Part of a small language model's weights: vocabulary 32000.
Each number is 128 + 32 x the weight over its row's rms, rounded and kept within 0 to 255. Layers, rows and columns count from 0. The size above them is the row's rms in percent of the matrix's.

# layer 6 MLP gate, 1216x448, rms 0.104, rows 902-968, columns 160-191
size [ 98  79  97  91 102  71 108 103  75 102  98  84 102 105  79  96  98 101  93 109 107 100  98  99 101  87 106 110 106 108 105 121 111  93 106 105  95  96  66 106  63  96 106 106 116  93 100 110 103  86  99  93  86  94 104 112 104  94  90  84 104 110 104  85  92 105  89]
[[ 49 135 200 177 174 102 176 103 109 148 110 109 120 111 186 114 106 143 105 107  93 156 109  92 163 103 107 102 127 116 156 132]
 [153  86 133 182 156 127  69  79 143 126  82 129 125 112 188  82 113 106 128 105 133  89 145 191  98 149 164 143 137  99 153 134]
 [130 125 203 151 144 124 141  84 110 164 108 154 110 191 150  98 151 128  85 123 145 108 138 187 120 115 127 134 195 164 126  89]
 [122 182 119  69 189  98 134 107 128 131 170 109 153 187  93 156 118 183 148 114 157 136  99 178 168 157 136 123 149 103 140 143]
 [115  68 164 166 127 144 157  98 116 163 145 167 127 151 132 131 147 139 122  64  90  96 110  95 141  53 184 108 108 120 153 121]
 [193 109 161 129  97 152 139  97 109 117 169  93  93 135 151 135 116 156 123 112 146 144 154 146 157 132 153  79 124 159 142 129]
 [127 135 130 129  90 127 123 139 190 132  91 134 192 137 118 100  76 156 127  85 160 179 114  81 114 109 156 117 151 129  92 174]
 [ 78  70 123 133 191 121 109 150 125 117  74  96 163 134  86  96 118 134 160  84 181 109 127 111 118 131 151 125 128  82  95 146]
 [148 133 125  98 139 122 123 179  94 119 136 129 163  83 139 134 143 195 151 143 145  90 137 123 139 140 104 129  82 135 127 173]
 [ 74 127  83 109 173 157 155 117 172 143 147 150  91 152 156 122 118 193 147 155 128 149 169 173 162 158  85 154 162  84  92 110]
 [178 182 132 116 105  93 149 171 103 153 184 143 130  88 163 231 119  85 147 138  96  88 140 150 119 101 166 115 106 155 130 115]
 [128  90 108  71 129 127 135 143 163  71 145  96 123 139 185  72 105 142 157 104 164 183 129 185 145 141 148 122 139 124 166 149]
 [146 130 140 137 177  81 156 114 107 125 104  94 118 108 130 126 154 148 148  82 128  87 118  97 135 170  75 145  74 133 158 106]
 [114 137 110  76  92  18 151  78 126 126 195 171 129 149  61 101 148 133 167 119 105  77  95  80 172 141 147 142 108 198 100 130]
 [ 94 118 131 158 127  83 168 146 126 119 160 151 108  73 178 109 123 153 118 113 101 101 118 198  97 134 143 105 146  99 121 132]
 [180 137 108 122 138  95 136 105 155 114 143 127  46 118 160 103 127  46 178 129  82 101 115 170 102 108 154 170 177 173 129  83]
 [176  91 105  47  85 155 168 134  82  71 115 119  89 124 139 119 123  95 135 114 119 158 145 190 141 138 108 122  78  83 171  76]
 [137 134 166  88 114 107  42 127 115 160 169 128 104  58 153 120 124 147 132 116 127  65 154 146 126 149 120 198 108 116 127 131]
 [205 154 109  81 125  90 131 106 159  94 148 113 105 120 145 146 169 145 137 159 121 140 126 104 130  85 156 122  78 147 194  74]
 [171 167  74 135 101 110 112 161 102  93 105 161 165 114 158 166 135 125  92 138 107 137 129 152 164 158 145  97 108 123 110 202]
 [113  57 143  91 152  82 140 174 114 183  82  65 167 165 131  80  61 169  91  91 102 150 111  93 150 128 100 153 187 156 143 135]
 [134 150 133  44 113  82 173 131 153 153 117 144 179 122 163 128 102 152 178  92  90 124 126 136 158 108 145 155 148 187 162 102]
 [134 175  73 124 119  92 146 159 134 139  87 114 132  85 113  86 100 111 129  78 137 145  96  80 115  82 125 143 121 137 166 197]
 [121 117 143 125 132 149 148  93 168 154 108 131 161  88 122 183  87 126  90  53 108 124 145 128 111  91 141 128 127 184 131 116]
 [ 86 116 129 104 116 165 101 114 118 128 120 104  49  65 158 123 169 129 124 138 199 158 197 181 138 160 132 135 165 112 128 125]
 [ 99 153  86 110 161 124 170 140  98 133 105 144 145 151 127 168  88  91 104 127 171  86  71 151 108 150 160 129 144 225 160 186]
 [ 99  59 147 163 182 166 111 119  77 133 152 138 138 156 197 104 110 168 148  82 146 163 157 111 151 121 129  64 111 114 180  93]
 [115 164  84 182 157 155 161 165 140 140 171 184 190 147 151 119 120 129 144  95 104 106 142 153 125  97 120 148 103 171 124 143]
 [104  84 115 136  77 115 173 149 143 113 171 126 122  80  90 152 177 131 134 102 125 132 129  99 149  70 191 160 136 143  86  90]
 [165 166 131 108 129 130  81  94 152 134 184 121 137 141 154 122  91 136  88 112 123 111 149 111 104 171 126 115 100 174  95 161]
 [151 145 128 125 233 124  87  83 125 159 126 134 146 171 139 105  95 168 147 111 163 123 113 104  94 178 117 118 118 104 177  76]
 [106 132  70 158 122 164 154  69 155  76  76 165 100  82 125 122 130 113 140 139 163 166 132 137 158 126  84 112 171 118 153 133]
 [126 141 117 164 116 174  81  96 140  99 110 148  59 130 124 115  70  98 122 127 155 141 140 124 135  74 124  68 116 108 132 123]
 [ 94 111 145 178 129 137  76 130 150 131 172 153 174 142 132  92 117  97 160 134 198  64 120  84 120 158 160 105 144 167 192 162]
 [137  99  94 127 142 127 126  90 155 159 185 145 137 141  62 191 113 147 116 152 161 135  66 150 154  31 161 115 133 111 122 110]
 [138  94 182 142  99 132  87  69 126 115  66 136 139 231 194 123 128 152 117  89 152  92 118 139 164 102 106  89 124  89 121 218]
 [ 88 158  89 140 131 124 197 142 112 121 156 138  40 118  84 140 115 125 178 115  67 104 145 135 137 105 123 190 151 128 110  99]
 [124 150 131 149  41 112 150 159  89 124 166 127  56 106  91 131 132 100 152 108  94 119 173 149 113 113 150 131 125 115 208 133]
 [152 135 150  86 106  92 118 122 126 128 104 110 120 161  74 120 151 135  88 170 110 181  96 110  88 134 149 164 133 160 201 162]
 [154 114 133 183 111 118 143 130  93 159 113 150 148 131 132  85 207 130 158 113 153 101  99 176 141 135 182 122 122 112  76 131]
 [211 158 148 120 142 140 117 153  66 110  65  90 108 138 155 139 140 151 118 190 174 123 142 139  99  76 136 173 153 125  90 125]
 [119 151  74 185 125 108 157  70 121 144 111  92 139 142 155 159 136 110  73 131 145 150 146 128 136 157  78 171 122 240 142 151]
 [ 68  97 106 114 106 158 119  94 167 180 149 107 108 110 134 132 132 132 140 103  94 108 135 181  82 110 137 130 117  44  81 131]
 [129  85 170 211  97 147  95 142 118 131 179  94 140  88 109 163 136 140 165  81 129 159 152 121  96 130 113 155  79 130  90  94]
 [ 43 116 110  96 130  92 188  99 142 124 199 143 143 105 125 182 124 133 121 120 151 110  44 141 139 120  73 110 139 163 128 175]
 [ 96 151 134 143 107 114 148  99  99 139 176 195  92 140 105 163 153 118 194 119 110  74 146  98 137 100 106  91 133 179 187 110]
 [152  63  89 171 198 137 143 133 102 135 125 113 109 120 166 143  99 106 122 123 140 150 173 131  89 102  92 111 147 148 125 133]
 [133 200 106 222 154  91 104 104  80 108 180 119 141 128 104 104  74  66  78 159 151 128 110 185  82 140 151 125 114 165 143 117]
 [103 110 178 175 129 136 177 132  71 116 122 153 130  75 143 131 147 124  87 146 129 137 155 111 138 140 131 113 167 120  57 117]
 [105 233 151 136 103 156 117 149 127 124 201 143 137 168 135 100  82 107 126  96 130 144 124 152 162 134 177 164 104  90  96 103]
 [102 134  80  68 117 101 138 180 107 110 177 131 120 124 145 166 146 124 131  87 119  96  88 156 105 112  98 149 107 121 140  90]
 [108 131 139 133 177  55 183 115 131 146 150 190 103 118 172 146  90 155  87 176 151 105 101 143 162 105 106 125 104 111 132 147]
 [110 135 138  94 125 129 104 127 120 168  74 124 169 103 122 115  84 103 204  92  53  75 127 114  57 122 133 148 159  85 104 135]
 [100  84 191 117 139 135 111 152 104 112 101 176 146 179 140 120  82 145 149 108 149 105 102  88  69 157  74 196 127 182 148 103]
 [138 135  44 145  80 129 103  80 118 179 189 130 120 145 165 158  59 153 120 117 160 141 149 180 160 130 139  91 114 159 107 111]
 [210 122 127 122 125 170 153 104 165 165 176 147 141 131 162 165 153 108 122 125 138 135 202 142 135  81 104 125 117 148  81  40]
 [149 151 147 148  73 163 124 152 171 111  99 166 136 163 125 105 109 168  64 144 121  90 126 205 153 141 137 111 124  99 106 142]
 [156 150 144 137 136 154 112  98 132 165 126 117 103 122 116 152 163 136 119  88 184 132 120 146 165 123 154  93 156 157 120  91]
 [159 142  81 101 132 122 186  60  94 137 157  76  97 141 136 134  79 138  92 100 129  88 144  57 133 133 160  80 146 115 122 141]
 [135 147 181 140  98 139 166 175 166 188 138 104 123  96 177  68 131  75 167 178  78 101 104 122 148 126 145 143  73 113 166 140]
 [119  72 167 143 152 123 105 149 145  74 104 100 170  95 152 145 211  91 152 119 103 128  90 159 120 151 101 140 126 130 142 164]
 [175 108 124 171 142 171  87 111 109 138 128 162 133  76 106 100 107 121 197  81 168 130 117 140 132 157 163 114  92 114 107 131]
 [105 140 122 133 115 148 101 109 132 130 180 107 187 106 153 103 144 106  79 125 139  68 196 112  78 138 137 115 170 136 115 194]
 [101 104  78 106 140 157 129 170  98 161 172 168 134 104 124  79 121 119  98 146 141 136 137 147 141 153 133 118 165 124 176  87]
 [ 92 100 153 124 144 158 119  88  72 103 116 112 182 104 143 108 134 156 107 147 110 125 110  87 134 132 127 153 141 123 115  82]
 [165 133 155 122 136  71 185 144 107  64 139 145 161 145 132 115  54  30 140 120 154  55 116  32 130 130 135 123 168 105 106 119]
 [131 142 103 146 128 146 189 123  94 142  96 136 211  83 147 166 156 156 152 173 146  96 130 167 126  97 120 135 162 152 115 143]]
# layer 6 MLP up, 1216x448, rms 0.0951, rows 902-968, columns 160-191
size [ 97  82 103  96 112  71 112  97  77 115  93  96  92 104  86  94  96 102  96 111 112 106  94 105 103  91 103 121 109 108 104 119 105  93 112  99  96  94  69  94  64  99 107 109 111  98 100 112 112  89 103  99  81  97 110 105 100 102  95  93 107 114  96  82  91  93  90]
[[ 86 180 189 133 123 128 109  90 125 122 102 114 146 158 113 153  87 148 146  71 177 170 156 119 150 116 171  94 151 100 177 187]
 [164  79 107 153 106 123 106 107 170 137 154 127 126  70 135 112  77 133 110 111 140 100 206 164 160 204 157 136 150 154 116 127]
 [180 108 153 106  92 148 110 111 132 111 195 197 130 168 139 125 117 137 133 103 111 155  46 155 112 123 110 135 141 176 135  62]
 [143  92 126 123 166  96  79 123  98 120  72  53 117 151 100 111  97 149 123 125 124  85 132  79 140 139 147 100 155 125 124 120]
 [105 127 124 154 122 164 115  71 186 109 177 154  95 146 108 108 205 162 138 124 161 116  58 131 127 101  61  99 100 182 162 108]
 [121 153 137 206 152  99 103 157 198 124 121 144 127 110 173 124 175  83 135 135 102 138 100  56 148 150 120 145 156 115 121 122]
 [ 60  76 126 136 145  68 183 160 101 141 145 175 123 156 156 119 210  45 113  90 165 146 153 124 146 105 111 156  65 147 138 103]
 [ 67 193 165 149  85 147 103 156 102 194 135 156 167  84 137 110 139 116  99 136 123 156 190 112 148  85 136 145 110 187 149 119]
 [130 142 175 174 195 119 127 161 142 112 210  64 122  88 159 155  93 157 168  99 140 147 158 128 106 110 122 187 157 144 134 174]
 [113 106 102 164 110 130 145 159 106 148 169 150 123 154  95 137 136  73 148 141 102  78 117 178 112  79 127 129 129 124 141 141]
 [135 122 110  84 118 109 141 159 134 185 160 115 136 111 106 122 109 125 104  76 123 106 125 124 139 128 140 127 115  57  98 132]
 [120  90 120  53  90  90 116 130 172 116 147  76 128 122 179  99 109  96 132 123 110 151 151 130 132 161 130 120 127 121  70  98]
 [149 129 133 110  89 183 150 131 121 119 164 145  86  90 182 105  41 181 141  80 119 133 136 165  98  51 135 136 121  92 100  97]
 [145 117 119 137 138 218 102 134 117 147  95  54 145 135 157 133 132 118 129 134 128  62 139 100  98 103 120 126 152 128  87  96]
 [ 96 117  75 118 171 187 141 125  94  74 154 103  67 185 154 118 124  74 152 149 117 123  80 127 182 121 139 167 133 121 106  54]
 [150 104 186 122 114 129 106  73 116 155 168 125  49 126 135 126 118 139 114 111 105  24 156 123 103  86 146 160 136 166 107 108]
 [121 154  57 131 133 119 216 108 163 153 175 144 123 171 134 136 133 127  95 150  71 149 111 144 184 167 107 117 167 129 179  85]
 [116 104 168 169 124 153 129 162 135 127 102 134 140  90 126 154 107 149 161 105 120 166  85 128 124 114  99 187 150 137  96  81]
 [152 123 101  79 137 156  94 113 100 152 120 115  76 129 106 161 108 130 117 147 131 117  99 106 147 108  57  98 120 109  95 143]
 [110 169 141 132 142 111 168 139 120 109 114 143  78 118 132 103 148 180 154 138 163 152 100 117 126 115  46 133  90 179 120 143]
 [138 168 138 131 128 155 168 103 216 158  54 126 142 176 168 142 102  93  32  96 131 187 125 127  97 113 119 127  87 108 168 122]
 [ 88 102  75  75 138 141  69 137 118  89  67 159 110 109 178 133 119 139  36 120 107 151 139 113 127  87 115 161 106 103 151 177]
 [117 116  86 112 130  92  94 147 109 184 124 131  99 115 166 173 117  81  52  98  85 168 153 187 152 154 128 115 137 103 121  91]
 [117 111 137 131 109 173 153 118  75 203 107  85 117 161 150  82 116 140 151 118 125 156  87 121 118 123 117 150 102 136 103 171]
 [143 125 120 168 100 157 198 108 178 158 137  61  82 157 115 121  94 140 111 110 134 112 177 118 128  92 145  81  70 163 136  76]
 [130 163  96 128 100 124  84 191 141 124  99  93 129 155 111 124 163 186  60 145  72 131 131 110  96 137 184  66  93  61 137 148]
 [108 127 165 123  64 134  68 106 109  65 166 200  80 146 135 102  99 130 133  92  94 153  94 176 136 166 115 142 131 142 166 134]
 [134 139 137 149 114  94 126 113 144 118 143  60 145  66 108 125 145 143 134 142 146 102  90  68 137 137 104  76 145 143 102  90]
 [108 147 133  94 106 133 111 157  78 177 135 109 152 172 169 101 100 144 140 148 152  83 141 148 168 123  85 124 118  97 117  44]
 [141  99 124 100 161 189  85 115  99 201 122 154 215  99 131  98 136 136 105  80 126  91 140  96  88 179 160  94 140 176  89 108]
 [112 184 117 130 111 105 131  68 128 109 155 171 121 114 148 112 105 182 187 182 109  98 115  87 141 114 211 185 170 142 100 150]
 [150 145  69 124 135 107 219 102  71 162 115 125 108 109 103 104  98 159 109 132 175 133 166 166 159 166 185 118 111 157 127 137]
 [108 201 178 170 119 114 152 121  77  72 135 113 149 129 146 164 146  87  85 128  79 115 128 161 117 125 110  99 204 134 142 147]
 [108 127  71 135 128 135  60 123 129 139 167 150  99 177  91 143 105 158  60 142  75 147 134 133 187 113 154 210 164 117 100 147]
 [151 139 148 100  84 153 164 121  51  92  54 164 120 165 119 137 102 117 131 149 132 121  99 112  98 120  88 141 168 113 118 101]
 [156 109  97 152  79  96  86  95 179  50 117 101 155  92 155 162 158  71 149 194 107 107 125 142  80 123 141 126 100 181 166 146]
 [122 163 101 147 137 126 191 128 129  81 112  58  89 152 150  84  50 118 139 144 134 114 131  36 156  76 106 135 161 162 128 141]
 [111 146 160 153 100 204 137 157 118  65 153 200  73 142  98 122 138 156 166  86 137 125 160  51 105 123 109  74 143 101 134 142]
 [ 74 115 145 159 141 133  52 155 135 134 125 139 181  79 127 184 117 124  96 129 121 153  89 161 116 140 164 162 140  72 146 161]
 [167 146 180 166 101  99 128  79 170  34 115 125 142 151 128 157 169 109 214  76 153 174 155 114 177 132 139 131  75 131 112 123]
 [128 141  86  92  35 125 139 148  98 110 156 145  90 115  98 142 171 123 111 133  58 170 160 118 120 207 107 120  61 123 174 106]
 [ 96  97 135 120  67  87 201 123 147 103 125 118 143 152  79 129  99 123 130 153 155  99 169 120 111 122  66 141 162 107 118 131]
 [102 126 106 124 147 116 152 155 157 110  91 112 107  92  97 151 118 126 108 185 104 121 142 152 132 141 164 128 148 116 115 116]
 [122 164 152  76  79  97 135 139 139 191 119 141 163  66 178  94 142 107 129 101  84  78 116 156 143 118 107 110  84 134 114 107]
 [118 145 156 110  98 131 116 203 135 177  95 160 116 105 185 136 120 152 112 102 175  90 164 151  76  94 179 173 125 126 106 104]
 [104  87 126  94 164 114 146 153 164 118 109 137 153 179 167 112  79 150 116 148 136 124 118 150 123 117 108 179 155 144 136 179]
 [126 143 142 113 160 132  85 155 154 144  69 186 157 103 109  99  99  94 100 137 154 129  96 185 130  93 102 102  98 110  94  84]
 [149  89 163 190 118 151 111 138 130 121  74 182 153  97 113 114 184 132 117 166 106 163 142  93  93 117  64 139 173  65  99 120]
 [ 98 113 125 203 113 123 130 174 188 155 136 154 176 128 104 116 137 127 121 189 165  47 133 126 169 150 115  78 142 136 140 215]
 [137 142 129 151 114 140 100  60 135  88 160  75 155 124 240 186 123 104 168  77  67 198 104 111 124 155 122 144 120  83  98  86]
 [188 139  93 164 192 112  82  85  92 129 155 100 111 138 164 128 117 103 122  85 159 155 125  63 160 144  84  87 125 152 100 156]
 [146  80 148 193  87 136  91  32 155 160  84 103 142  91 104 132 177 171 152 157 168 151 157  92 132 123  93 141 101  90 127 138]
 [131 158 154  88  93 116 108 121 142  81 149 177  83 125 158  93 138 179   3  82 116 127 131 141 101 164  88 168 107  92 130 157]
 [164 164 128 179  96  80  81 165 138  91  66 103 129 159 128 124 128 151 133  73 110 173 106  76 126 127 139 132 133 123 124 136]
 [146  74 100 151 107 132  75 118 190 136 120 158  78 143 158 185 146 131 106 203  76 147 164  85 136 135 129 138 157 158 140 132]
 [150 142 106 100 152 202 149  74 175 120 137 121 131 123  75 112 118 148 148 106 146 130 146 205 100 156  74 128  98 128 129 129]
 [191 114 131 167 159 128 101 124 166  87 173 176 141 161  92 145  95 137 101 130 149 171 124 190  99 150 100 116 143 103 134 106]
 [163 130 122 185  59 135  73 147 118  99 115 110 142  93 133 174 144 123 198 151 108 147  74  94 154 105 142  91 125 142 111 143]
 [120 135 143 112 131 113 111 152 157 102  94  71 144 139  95 113  90 136 128 149 176 165 127 109 107 143 146 115 202 125  59 133]
 [164 176 130  66 164 113 128  83  53  95 154  90  85 144 132 140 158 203  90 110 141 148 104  72 135  90 131 141 107 156 119 121]
 [211 133 129 113 104 129 137 189  89 143 140 119 143 122 107 119 146 168 141 184 116 147 135 231 128 139 120  84  81 164  56 127]
 [170 143 126 122 123 152 105 118 182  78 124 138 157 158 141  92 187  53 158 113 161 164 122 154 121 115 141  78  68  36  93  50]
 [169 109 118 148 142 153 120 122 145 113 126 148  58 162 118 166 129 137 170 146 105 105 169 155 131 160 111 143  64 152 151 126]
 [130 132 144 102 199 105 127  64 151 118 141 172 158 118 180  99 159 103  42 113  92 194  76 147 145  87 107 143 148 126 147  94]
 [136 135 129 102 148 114  95 129 164  92 183 146 177 146  60 145 113 102  98 165  88  53 136 143 136 135 107 114 166  87 104 179]
 [107 116 174 117 137 151 120 193 126 193 100  80 126 128  87 139 192 168  98 163 108 130  81 167  90 136 140  96 120  98 114 130]
 [ 88 127 148 177 158 111  55 164 159 127 182 131 115 149 142 106 170 168  87  82 133 131 164  81 158 138 105 133 107 120 140 134]]
# layer 6 MLP down (transposed), 1216x448, rms 0.0967, rows 902-967, columns 160-191
size [ 99  83 101  96 104  77 106  97  79 111 100  94 100 106  89  99 100 102  97 101 107 100 102 101 103 100 100 120  95 103 102 111 108  91 107 108  99  91  77  98  69  95 102 104 100  98  99 114 104  90  98  94  86  93 102  98  99  97  94  92 110 104 101  87  93 107]
[[125  94 129 143  91 172 140 103 155 149  93 102 100 130 117 149 137 114  68 182 147 125  74 116 116 148  90  91 107 139 125  94]
 [189 116 100 107 126 157  86 145 158 131 117 188 132 119  97  72 144 137 126 178 153 154 124 107 100 160 124 104 158 170 121 109]
 [127 127 138 117 132 196 145  68  84 124 168  79  97 113 126 158  86 177 137 124 100 111 115 132 137  75 101  93  70 138 114 164]
 [141 167 111 172  75 105  70 183 102 131 160 109 122 109 113 164 130 159 120 139 146 108 128  89 100 115 149  98  66 183 132 163]
 [126  84 162 139 117 145 135 172 168 171 113 142 160 117 142 118 126 161 163  74 118 102 143 165 108 158 153 125 170  91 151 199]
 [138 128 146  99 119 143 153  95  99  96 126  68  79 176 145 142 186  49 124  77 125 102 121 120 150  95 157 167  95 112 138  91]
 [121 200 168 172 135 112 144 145 132 130 145 129 119 163 159 147 127 158 170 128 135  62 178 119 110 153 163 115  96 148  97  93]
 [114 142 177 121 119 113 130 103 148 177 152  88 140 138 121 196 165  98 172 100 143 141 163 161 117 114 173 132 124 101  80 177]
 [139 184 138 146 154 150 132 112 120  96 106 109 153  92 145 166 137 102 150 103 187  91 130  88 148  69 142 100 143 122 203 149]
 [139 183  69 128 169 147  95 110 141  89 107 110  99 156 168 134 141 108 135  64 130 103 120 120  83  85 173 102 122 131 141  92]
 [137 128 148 121  84  83 112 140  89  78 106 114 227 141 153 172 123 150 120 167 103 121 105 111 221 117 125 131 126  89 111 135]
 [ 91 176 126 147 155 140 149 141 139 128 139 137 139 105 139 116 136 138 185 119 131  56 123 177  89 146 120 120 190 115  95 106]
 [152 120 115 141 104 117 145 132 153 117 131 147  96 135  83 142 100 137 118 138 170  90 157 152  78 111 168 135 161 143 127 139]
 [102 109 160 124 120 180 163 147 135 163  97 153 161 112 152 119  64 149 113  77  89 167 119 151 118 123 119 116 193 132 195 153]
 [ 69 124 179 117 126 108 112 181 115 123 167 193 132 116  93  75 206 119 152 121 100 102 165 116 117 113 135 134 217  92 144 126]
 [129  84 144 152 101 133  95 146 161 165 158 150  96 160 116 177 124 169 152 145 150 100 156  78 147 113 102 123 133 157 142 150]
 [145  97 106 128 177  94 131 133 101 179 146 131 158 181  81 135 165 151 224 159 137 122 141  89 139 106 123 192 126 102 147  97]
 [ 70  80 145 149 171 216 207 153 153 129 191 130 119 153 118 148 107 144 105 100 120 140 163 157 140  50  87  73  87 100  87 114]
 [152 143  64 166 113  88  92 103 112 153 152 121 195 114 122 140 165 103 131 129  93  57 133 121 111 153 145  98 115 155 122 123]
 [136 102  84 121  81 100  75 100  80 133 132 141 121 126 106 141  89 130 179 113 145 155 145 112  73 152 139 117  99  71 110 144]
 [148 122 107  35 139 129  95 110 118 156 121 147 113  81 153 123  50 135 134  71 131 112 178 141 102 181 158 145 124 126 204 122]
 [115 170 117  85 187 160 180 141 103 138 132 129 143 115 112  87 177  77 136 153 146 133  81  87 175 147 152 174 110 181 161 175]
 [135 201 146 185 179 157  77 161 107 133  81 132  63 130 120  73 124 130 153 166 208 125  97 136  87 138 148  79  78 125 106 101]
 [117 135 121 136  99 170 160 160 112 135 176  97 103 114 104 106 162 110 154 100  91 145  79 111 115 149  98 169  90 157 164 125]
 [123  72 144 128 148 106 138 160 129 104 130 179 164 136 152 169 125 150  76 138 132 136 116 119 139  94 107 124 165 108 123 148]
 [ 79  79 121 162 105 155 181 162 152  34  66 127 190 106 124 147 126 110 182 129 121 126 137  98  98 134 104 114 171 110 143 139]
 [100  80 146 165 132 155  77 108  78 192 127 169 149 133 127 106  70  86 119  46 106  97 159  79 134 166 132 195 123 112 131 185]
 [152  62  88 102  71 131 168 171  95 130 134 165  47 161 179 109 161 156 153 135 118 109 126 188 150 203 156 129  94 144 110 138]
 [128  99 111 113 103  94 159 141 137 154  84 106 159  78 161 119 108  55 155 136  50 113 142  90 127  73 101 176 129 103 139 122]
 [123 136 185 152 137 170 126 140 167 134 127 144 163 116 151 108 125 101 154 123 179  77 177 155 102  92  88  99 127 210 163 160]
 [152 164 148  94 124 125 150 122 109 129 143 127 152 120 128  91 133 211 111 101 150 128 122 115 103 141 157 155  96 114 186 125]
 [142  82 127 155  98 149 138 169  97  89  72 130  88  80 125 104 101 130 153 135 108 118 104 126 166  93 128 157 152 132 153 115]
 [142 193 130 118 120 156  99 181 118 146 160 158 161  69 112 117 134 109 128 122 115 115  93 144 136  81 143 177  96 115 125 154]
 [112 192 118 194  76 120 113 152  89 116 127 102 132 123 112 171 101 123 173  94 159 148 107  96 164 117  57 188 128 149 163  99]
 [122 175 154  89 144 189 143 122  48 186  97 165 144 114  98 132  49 150 141 113 112 112  56 103  70 188  91  98 152 114 124 151]
 [101  62 137 142 120 181 163  39 140 114 108 127 111  89 138 149 134 130 169 138 121 154 115 139 145 129  44  96 107  54  96 147]
 [ 98 155 135 140 124 121 149 119  62 135 134 131  54  86 135 167 110 119 119  69 107 121 154 125  78 162 108 109 177 102  82 107]
 [141  87  76 175 186 125 110 165 136 116 179 147 163 186  42 163 111 118 111  99 131 118 102 162 114  90 139 101 107 156 159 103]
 [ 66  75 104 142 111 201 141 161 136  52 148 139  82 130  65 153  99  60 148 144 171 149 122  75 181  81 148 106 109 140 123 127]
 [111 137 149 147 142 120 142  86 157 155 100 115 135 107 133 128 102 184 115 113 169 157  97 125 171 140 138 127  72 106 191 143]
 [132 134 151  69  91  80 160 104 120 120  92 130 179  96 146  86  91 120 127 161  78 114 134  97 101 116 134 123 101 128 116 156]
 [170 150 131 175 178 164  83 105 116 138 135 120 176 150  92 157 100 114 110 179 128  85 152 131  86  74 159 103 172 170 108  96]
 [126  79 117 108 140 117 161 134 161 128  97 145 136 131 199 121 126 138 120 111 148 168 170 121 179 143 126 129 155 153  87  96]
 [118 137  93 124 119 123 150 177 183 135  92 118 119 149 153 115  56 152 105 137 154  77 121 138  99 118 137 149 151 181  73 138]
 [158 117 133  99 133 184 171 160 128 146 144 148 142 104 122  11 130 119 132 105 146  99 118 114 153 113 119 160 158 131  90 139]
 [ 92  96 158  73 145  64  94 190 101 119 145  60 151 186 110 106  90 176 201 127 107 107  94 130 115 145 110 171  69 111 126 154]
 [158 198 156 137 172 105 119 132 113 157 110 169 180 133  88  97 144  99 129  77 129 113 152 151 168 186 178  82  78 154 147 177]
 [101 104 107  96 126 162 136 102 145 157 148  86 136 107 147  98 177 149 161  96  93 189  76 162  87 138 139  85 120 122 166 124]
 [ 65 117 103 143 128 141 115 167 137  96 109 163 152 111 148 161 192 184  72 117 154  82 201 141 125 111 131 118 127 132 110 146]
 [130 104  82 164 147 119 105 152 106  99 136 143 206 161 156 123  91 106  94 159 156 148 163 143 104 143 175 169 119 112 135 103]
 [ 97 101 144 125 179 104  70 140 130 108 158 163 231 154 148 132 173 109 152 151 138 101  91 164 147 167 118 107 110 103 120 101]
 [133 109  88 151 161 101 144 184  86 111 179 127 150 204 151  91  80 142 156  73 117  80 116 128 126 160 147 107 105 118 145 121]
 [ 90 124 110 159 149 156 116  58 165  78 126 200 135 115  81  75 176 121 162  77  58 129 165 130  79 166 180 107 144 168 158 120]
 [ 92 124 124 100 125 159 116 116 114 122 148 135  89 146 122 134  99  92  89  89 133 132 134 110 142 206 113 107 143 118 171 135]
 [199  97 157 146  83 169 154 141  86 106 144 197 141  50 149 152 133 136 179 152  99 111 127 148  85  93  99 109 130 166 162 117]
 [104 113  73 146  80  76 144 123  83  84 120 153 139 118 137  98  95 176  90  62  77 174 159  65 119 120 143  99 144 153 126 156]
 [159 161 169 127 124 100  91 211 101 104 181 120 141 148 119  99 125 129 124  86 167 130 162 103 176 124 159 157  90  96  71  85]
 [146 176  88 220 134  85 159 101 143  77  70 120 139 141 111 154  66 134 177 147 182 100 135 163 127 146 105 137 158  26 217 133]
 [141 172  80  87  77 109  92 144 173  98 114 147 170 131 184 138  73 166 141 131 135 146 149 119 112 108 104 133 169  96 130 161]
 [162 162 140 147  98 157 168 180 138 169 148 121 121  98 118 144 134 116 175 157 157 122  98 107 104  92 129 194  99 125 103 113]
 [129 184 110 138 104 180 177 169 110  77 118 121  74 127 158 137 165 128 198 108  98 101 118  82 102  89  86 115 178 112  81 137]
 [106 126  99 144 137 130 142 107 117  93 104 161 161 117 147 131 154 103 150 132 115 139 144 135 167  97 131 204 136 177  82 105]
 [164 121  69  77 159 129 108 137 164 113  95 142 124 132 109 130  96 113 181 119  90 209 143 118 131  76 110 122 119 144 134  85]
 [128 134 128  95 127  72 133 137 184 149 108 163 110 132  81 115 107  88  84 101 187 170 108 109 139 144 129  71  96 103 193 113]
 [156 128 150 112 113 138 160 128 141 142  97 175 192  80  55 106  81  75 149 121 138 113 127 165 182  86 141 171 114 106  95 137]
 [153 118 133 115 164  68 100  70 107 136 134 109 122 140 142 173 124 150  96 151 138 117  97 125 112 133 127  71 126 103  93 136]]